Weights of a small transformer language model.
Training: 435M tokens, 13273 steps.
Each number is 500 + 25 x the weight over its row's rms, rounded and kept within 0 to 999. Layers, rows and columns count from 0. Numbers have three digits each. The size before them is the row's rms in percent of the matrix's.

# layer 3 MLP up, 704x256, rms 0.0572, rows 621-637, columns 0-127
118:432452548474462496467536495530494509463512460481542463487548539509566456548457509478532505537525521531506534456510509525522515479497446511511512507533478479493532488514504491504524507521519474538497501508481502498519545490471511493483481481461476497478458493459507500510499535483452445486478517535537496502503502492504496478494536509526509516490481530503451504524485489500530533528475
090:470519496491480516489547508494515444506461504499530471506481532479515472516519533532503495477549491532487510524485541501462503464475489487481559528499503493490483513478512469449516490514494481506478542507473521496485464482483535523476507481452529509498489497476465540496515515536546490488463462485493536512534501483483470492517536486520538497477499529498476512512527461504547473504511
093:502570461482501523477509462491507428486547511520532493505533474543511511499515453523510482432445517510502460547473502544517499489476480482485488528470534500495493505478525493521449493467528498532474490545509483542510491513521522491471470515554518505506513472481474498480503531518503499517520478542509459510470505528470493508536529503463498498486478511478505508480457504493500499515508
098:480467492460470523495489490521510493519495538464468514481497491446471503521510471456550502504487478538492528483519524515544516511507496516507528478494548519496505499532462484500497483501489481519510546495521474471526537484499522485527532477446500498499474503442509473497497498507495547551483500500497503507458499458520514512497548493508549523556503531474517505488496485486503550507488
108:508469474466482516474523554498579507471530484446512479517490480504485503539562510455512489559474488480500477526498502524474484480523547449555493519479510494480512551523480494492467498512514489451477506488504501503467503509509522521500499494492520497471474547490460515505503535460523520492462537474493513520529475468510511488503513518510488509505513516525502521505496482483523487503506
115:461509496473495470422534497555544511493514498495525476461512497486517496497495524531534493559497503466541521501439456521504532493537506527518487528474503524532487535514518491525498509518470484514501472449532513486505552493478487505505506489520493519543485468482441479519502494503479522488454480548472508524492503454445521533498464537506526506509501505479507472519512525494534500524475
105:496466469443505525525516508499494495460474505469496487514514539493466491522508506496478478515431503491469509477448550501453482456484491486522509511491484511490503470514527484503538511513532520446505518497551491470462509472481484514512552519474494485512458509504504524504517503547488504481486471487518467485495521492512543480510512474510485505451480510535443521508501515513552514475503
103:525513466500464484487498519507455522523481487511484480495469468498478515466497516494495489520494500484507464489496498557485495511502504509497474481482469537493547505514513504543532484537551528457507538467536491467512478511519549486489499513487537559461504530513517548489482527486447463468508490460451538502536492518480525538510509496518488474466470509523508482476513524513465521510550
116:475512474513484509508500501457499485503519443515509517469516500538510473516535512542465510504559514511524478507477492512479495516480506464494459503443506498528518530487505528506492493517501511505477489528477476518461485497508501490527501529547500495473466506510532518540490465480534536476479504490493478448530490480474494483489462503469518543558493463496550470480496488479506501535532
091:496506481501492498496521499525488463523513478467462488475509511517534480500499542474543533511505478481507526481510489511514515503471513489536536499499562511511491514510451462494501483480498512494442507476523467466503491507550543513548528519475489494533511485483511494556466494506526512582447479522512494485492526489477508492517467473507489444526461467487487506523467490479511496483536
084:511503462512491498504492493532512497547469515523502534545459481513497470501557520502493526504501515450477544469512477480539488510486492488461493490495521512519534478483488504534529468535512489517472552485509558502455511499528525500499502541543470514488514486478503545482519470505497549501480532513472495505528529514528496549491528489500448493492440522522509529538492529510500480475517
077:501488483468528527519486465501522535478472484482529488537503520484490509518491525481479495511512455510485492528495541509484489482514509509532469452460470525481514513521517506506474525487517473517522481506481463479462438476499515530498458479513515501504470518506519551496493502513496497512501504465507424545534491494551506530506475524493544506519517477459452500521458511473509543499482
119:489498487538486499466515514517538490508482506507487495493506458509468516498505516478509501462533441515469524507549498458447493518593512545486444500489518488516493453497519480515512500481486530488512493485506496558459510499510462530519504517493527519496480485509487493523499501528471528524448486500486463493489510485488503495511438515519495440499518487499529458471414521495586505526500
094:533548456528496485488466481507492498478543448551497539525494502509501477501485509524466531481509441468500465458512487474479470504491461494493506507463514495501480434491508514493488492475497518480527497462507470545509464528511456527491542524539512454501512472558538529504512494523512493491531471489504449524485501532468510499504545475492464534514546501476497477495518514479473519552495
103:523462467454487573530493478460494490515449489476466470516511503495504507540484483485502450475494487515469517498507503509485522473517476494477496482513484470480492506536474523503480482510538486454497531499512518499509487483466500487486455504484489519475493466532533482520485519484475505512508547510507498504509524541524511539497517465500501510463524492500512476486466483481520503477536
096:465526553480516513465488493498507544532502524496516483470535517463514499510489505483498484513427512479524454478533507439546500485517472535523476481445518483491488496503522482537522470504526489485502516487487460505506509450565501498525512560509484484487554437504523482517479505460483521474560529531489482490502527498508490460457478462509426484493528479487470531501528466488520492517513
094:500485487519476512497528541472483514491490474488502464513487508510498498503509502482473513546478493483493503465487552476528529497476492480490516507518519526448488516508442560496543478474495544473487511481497495515473488495500517533508496521528488486520505494474544518532454497495453504526482499500509542497463506504470525493492444512513479446486516482467503557524476511508485533513494
# layer 3 MLP down (transposed), 704x256, rms 0.0547, rows 621-637, columns 0-127
099:508521515444494476497478509500479518474510484508502474513478513471495500512549493496509399544457520502512519504525538469489492511474535530464509550467494513462537512502514487469460498490481493495510499511491486516498523500495510500566527569504510517499501510495481469507468556491510482532494514508501474506487498491482474502515471530458465499503503493515485512488451491504499503478514
099:516489515513511538449497498482531489533471557507517519489491555513522499537489474535474524477519492495499522528479512495463542490507471487505549491526497478482436502489496512483484482511509482504505539494491510480517495525524493471449528451510497485481466515485488506506523510507492490502467444542497532469503482535496493523510513510536541515504536530472505527493476513484515462515534
096:514486501498443494496512487510495452515484533515454504508506492457487474532502466447516487487577557503455528515508461521516522492526496505508499501471489526481519479514465510534471501490505500438492517502478496499511484494555525533506519529502522501499535463479474459485481465484510514530493578488506476536495495508519473501485549492494492495478494492491514477484495480514471472485502
101:504493485475477504524512502519527499523482524495493468491545509459508454537481516489490474524497478458462513467483496525510458536493523490475523482486526507494495470526512500455474518500458480562522490505532513470511557466490520491505539479517502522504544494484512500517480476544488496511439479486509543484477546451513520532485493547566503521532533496529483463493459546506473508512516
112:491473496526503457497491477512512490470543512552476525508492468549475489541498457484503492481509544514478491479546484499498507469504507519531487510536529509472527503491523466514542488513511505490505552509490520457479469489523484502472508456494538493491487536522487488490516524538500547496496482449525526527512502493528549539523560514478524473527520524522470492491519476477519495537462
106:540479460505476515547501550455473507496501492518473502513514549522503505503523464492493481394498462500492477480537531521517476507472487483503523490518472451458502478499482513474503510484523504505488489511463488485517476496500535489487482511510526500475508520518537507503433470453488498496516535505522485475480475501529503492504509471470515525498503512503484512482473489495488494471509
100:440503480512515508472461505447522466461468507499501490451523467521463478482480512520502551465508478499510493475522451498543494472513497496527466486548470491493489477470498511471458497561492470479484535459509493466488495498540506507447494495467492492497491484512502506488529489484521496486488460500502472503508542513464482505541509476515533494489530490482480513479514480495499498506518
099:530485490499491446505501487515472510514486526510499465504516500489519477532504508490528425530522516533505440513499504532478477522502462524486485512482474549504537482493507494532458480479519484495502528502515504483551477489508507472512501470536515511467479497513507526468467540459486526485545458484489520426531486497527503559479502474482513476493474456484487490479492480489470502478547
115:482499446495490517511490519510499494466502478514460472533517514484509490521529516513470508527512492523533493544513545488509522490478485483494490533474505511494467540510452514525469466539506521519505521519517515496512473493491494486469498513490527508505492509483514502445534475494506469459467502535521482482514474498496459495483459519465505523540534484518496518515469450503469503500538
089:480517496558494450519463529458478504524496477519506475507476512474470516486530461476524571508514513481527522485471493453486515503474510519557488445513515479489509533486481535577484533511489509485493523493482514506496495534477512484522507530488485499482497506479502511485592547484519522533538506472497483529461504544510477471494517458507494499488475494507490479482498474489530512491478
083:502488493500506539524506509487478533463543560522491485537519474485498489522506529518485493498493496495504503557538495480530511499509546514493515535505484420514453510483515488512544488537513488480569508490507510548537525492517492495513523500468490481504539515476522448520498470540502503513511519539522469544448523491492461458524506455543454495472539464491523483496525507484481494513497
079:478480542506522478472496500478491495474497493459495527483524494474476542519516474506494470436495510486522502465483545517469541524535487491526523496527509501541477526499524462495455521498493492480504453502487455473470511421509480494500498509512503519499535518487531539519521472475495470473473506489499488532517505501514500499478540471519525498530486507459508528492535458485516529506452
118:504524485485510453506465516481468523481533524468527494483462524498494511497512487506494500453476480503497521511512506532518499486499525504516527491505532540531511469461511497486486481474480521512529534553494512494536478512446489520517547488515509493549481521532506492503444491490494504492502521511495507536469491496517497481494552486497500512508498480475493478534534463503538516474486
092:512511515510507505497521533491539513514524473497514514537557515543518499457491520553502559508556494467520522468463508497517512460459468447536484496489515456499507466488485495531540505503519485513509471474484512511461490476526508505507503477490499481514486475494507502491503508525494497504521491491465467519503538511511500472499534482498482473461473486485521509465467509468522490500469
100:511526520524483467508500536557547472513503511476511530509492419504505475495548516475479529474497504495485526496518500491488450520494521492463483530471541493554536484473471462470522522526491489473555489495531541522504507497499512496508537537526543492497507476510485437502580490516514486491477486515466476472504480507478521482490495534450453467511453510481515503506488477508477504479471
096:456524535470516470472494482476520537490473516463526511496531458530483495510535532503492509484452489493509465469500457471546525521516505483520503520472533538508443532506499473484529434548501497514471496503422471495480484448511491523521456550476491473509524482512508508496474516471478557484502499534479534552500470500503521518499483492487430538475533510464495535514506490514494526511521
094:488488510488466535509541526508470475501492480520533465518505490463516503483487503482493533475470485479489494482503545505535494517466510494474499521483527492484542485450459523570483500474471527492518473466518510505514524462504534496492534490524459471530498494438459552520454491507417502500496489484495516530482518499503526466471463511476506503463499488464455468520491531508500526481494
# layer 3 MLP gate, 704x256, rms 0.0594, rows 622-638, columns 0-127
095:517512488576532451521462499518492501510504493516510469504516478527520480472512510477528507467497483526504517501489507524539438476482483508491473543494496527531525542492486476509502508490463484512475518528516503559504517539499513495523481574514477513528509479552504488507476500434467496521547504509468481499476512466478507485478491490487458511498475492541483515507510541515460480461490
093:513512560471529494488473495481462493494471513482483449486509545499521519476460487472479482503495450449497496516491517470497525497525502490483552494526514486481466553477514532505494467457539493540488499515506483498461486479433452482512464555500518529500482491517491514538507533487511477497481451495495511509540468485501475480510483491488538505525491531518513487485544463535521544523481
107:468465476498473528509485484511508454494498526461507520508501470477465499509522480444547538500499481546519505500538512473516527496509486511493537473511535497491499532513459498508492488491522492497520542470505446473520529495512525514554531492456506497488479509479526480518462504490503551564502519502506511483471503494484511504512573477493552512543488530491512523494511483466518533502468
117:483521485490503515462510547464478503469505491512509470488546517469471505503496489489491523530447467469520495463460507523476489517538553470530476484498467499479485514477477548487508465483476571529480469484495547526472510494517506520494515509474477548515508514460492517522486498462506532473482514475471522496528510529473523493511472514498471491520495518511524542475474494490477521528501
110:485501476489530501414524460548512483502509496489533502493511506463521470518514527499496471550463505480511515522456481500485512489536521533496478534488476539510469502506507493506513501545454481525537500458531537472465527471491487526517483506507512555538460481483439520525522514536514517504477468542478542520518491488461517503490511538539502482493520524504498481520524515515509517510481
111:520541529507473499527486508487512546518514462495480477510465500499507519474517467488479489541524464525541511506521490513483514479514516523492500525505478492479533518527496532488522489485451525542495446516471542545557518535509529545496493491496470506507508501522513474495492536469548486460497535540499534517495478529498495476467493503502484528505523510450516453511486523522438507511470
103:490513493530482456503507468535451472485519491476512495462477448501514506501481488506466533481492501447502529510485539495475513522505548495551506511453544498515525471492498498511534499479501515485551513480546523466518534480539550536522491525485495530515539509496557508522509460509472497472472461496479496499510486474509517497516514476464480500470529469544520439477523525501486455513510
113:462516485540497492496530494465455470488478511538517482522540472485492520499427523545491519479529530493529470535489513496509540477475468505503518521482563508438486523468515494496487462508501543488505512521496488496457428497474515503543511516489473523496528495475508502493507459574537474506547522491506458479502479515519509497483489525489496505531522504485520457527501471501494480506490
098:488531482508489472541458523495487470508514476487537500548460471481472497465552481493457492478499514489497489505480512498508508540470515457542461463462499481496504503480536523523502523513506521467533501547504476530443477529478483473493474511515536487489499519483506512483522529509533502454570468519505469538458433554467492465490523498498486521507499499493498478483533494489481489501465
076:490451483485493541473470453446459528462522501515499521472524520536483457474469507511472495527522443520519488555515510532499534481508484495484529525514482464498457506503498537448559502476532485493491471481455470518505515518495487488475468464508491462490527487484485445484487479542490485517539519500504499475482537520493504479448501483503535523513514491433511522456514523488493568534455
075:474482492537477534497532476531542487500476572485483438503451526488504503524482502523523517503554506494474513481545460498470526522502488545462534512465530523523496490494474497478499480532534526495505481554488527514545507520468520500506476530460485498505461489533473486491511486501504522496448466490514544518531478491492503499497451459492516467491534503467464487500481540479498503505512
110:468525486489471519495488526512509495503524468498511489478478504524465483459513459511528501513539502517511505511530443539450443473526530500455472514497460501498530482496512468509527510504491514462514429505550491550522499517528461493499503471496489512491517488473471488478495502516509493536488488509467507492462504525480521499486476478484464473477539505463509474469507536491537454494517
093:467468538509509498469536481463496505492479536468513482493510502489496480519530516485532508493534544494516533515521501498544526467475499486526479505507507494508500532471496500536502514515520484484509545504488524471485522472490532462512498507488454518537505515432460485496483500460509538533517515517475519462540530494560504519512501516511515492482489500486506524477482471497514504443484
090:502497560524505471461519515516463521473504473501533474497488579468518488484466510533522486557541516480523478508468476471502504503488510464500522506475463527470515479489518505479498487524477517534474491484490500464487513511517515471468477484488468510499505520518452515497522499537492482457514460526505539518507507448489466498505513520545542536512500465492475496507540507558500496518490
093:479534551475513493470436499468488473496500520467532526462524519538509535474461492485477503520520514509487454543501488480535526528508531498520506486493506450465441494513532493496517496528516537473569473492520450465493501546519483493497501476513483504498484524510538448525478487516490535494527522544502515500487506552482466484517515486483510501518515526506487504488533500515500523475525
089:459474500507477504509498485522414518510506479511532496490506521502535527551472488522495532513500510479510515505474548503519527510474458492478476456536545466504506499510486493483517485495499487505573480493464528477482483505511563529472509497513449530522488467448495503500510471508520491532511482509509492488495484511538518492513463462488523505504483475458520504512511460516498548473517
081:510529486510474496496522509539515512496482481496479486507524482481495525459487508499523524475471495476513492509495573538468498450525540487547437487468522528526510482469505461503489521487490529537467483482516484472445482514528493523508524515496504505504473507546511524523489472549492523475552462510481497521504507496520502478470470471518513483522463495534476494489527498508501537486501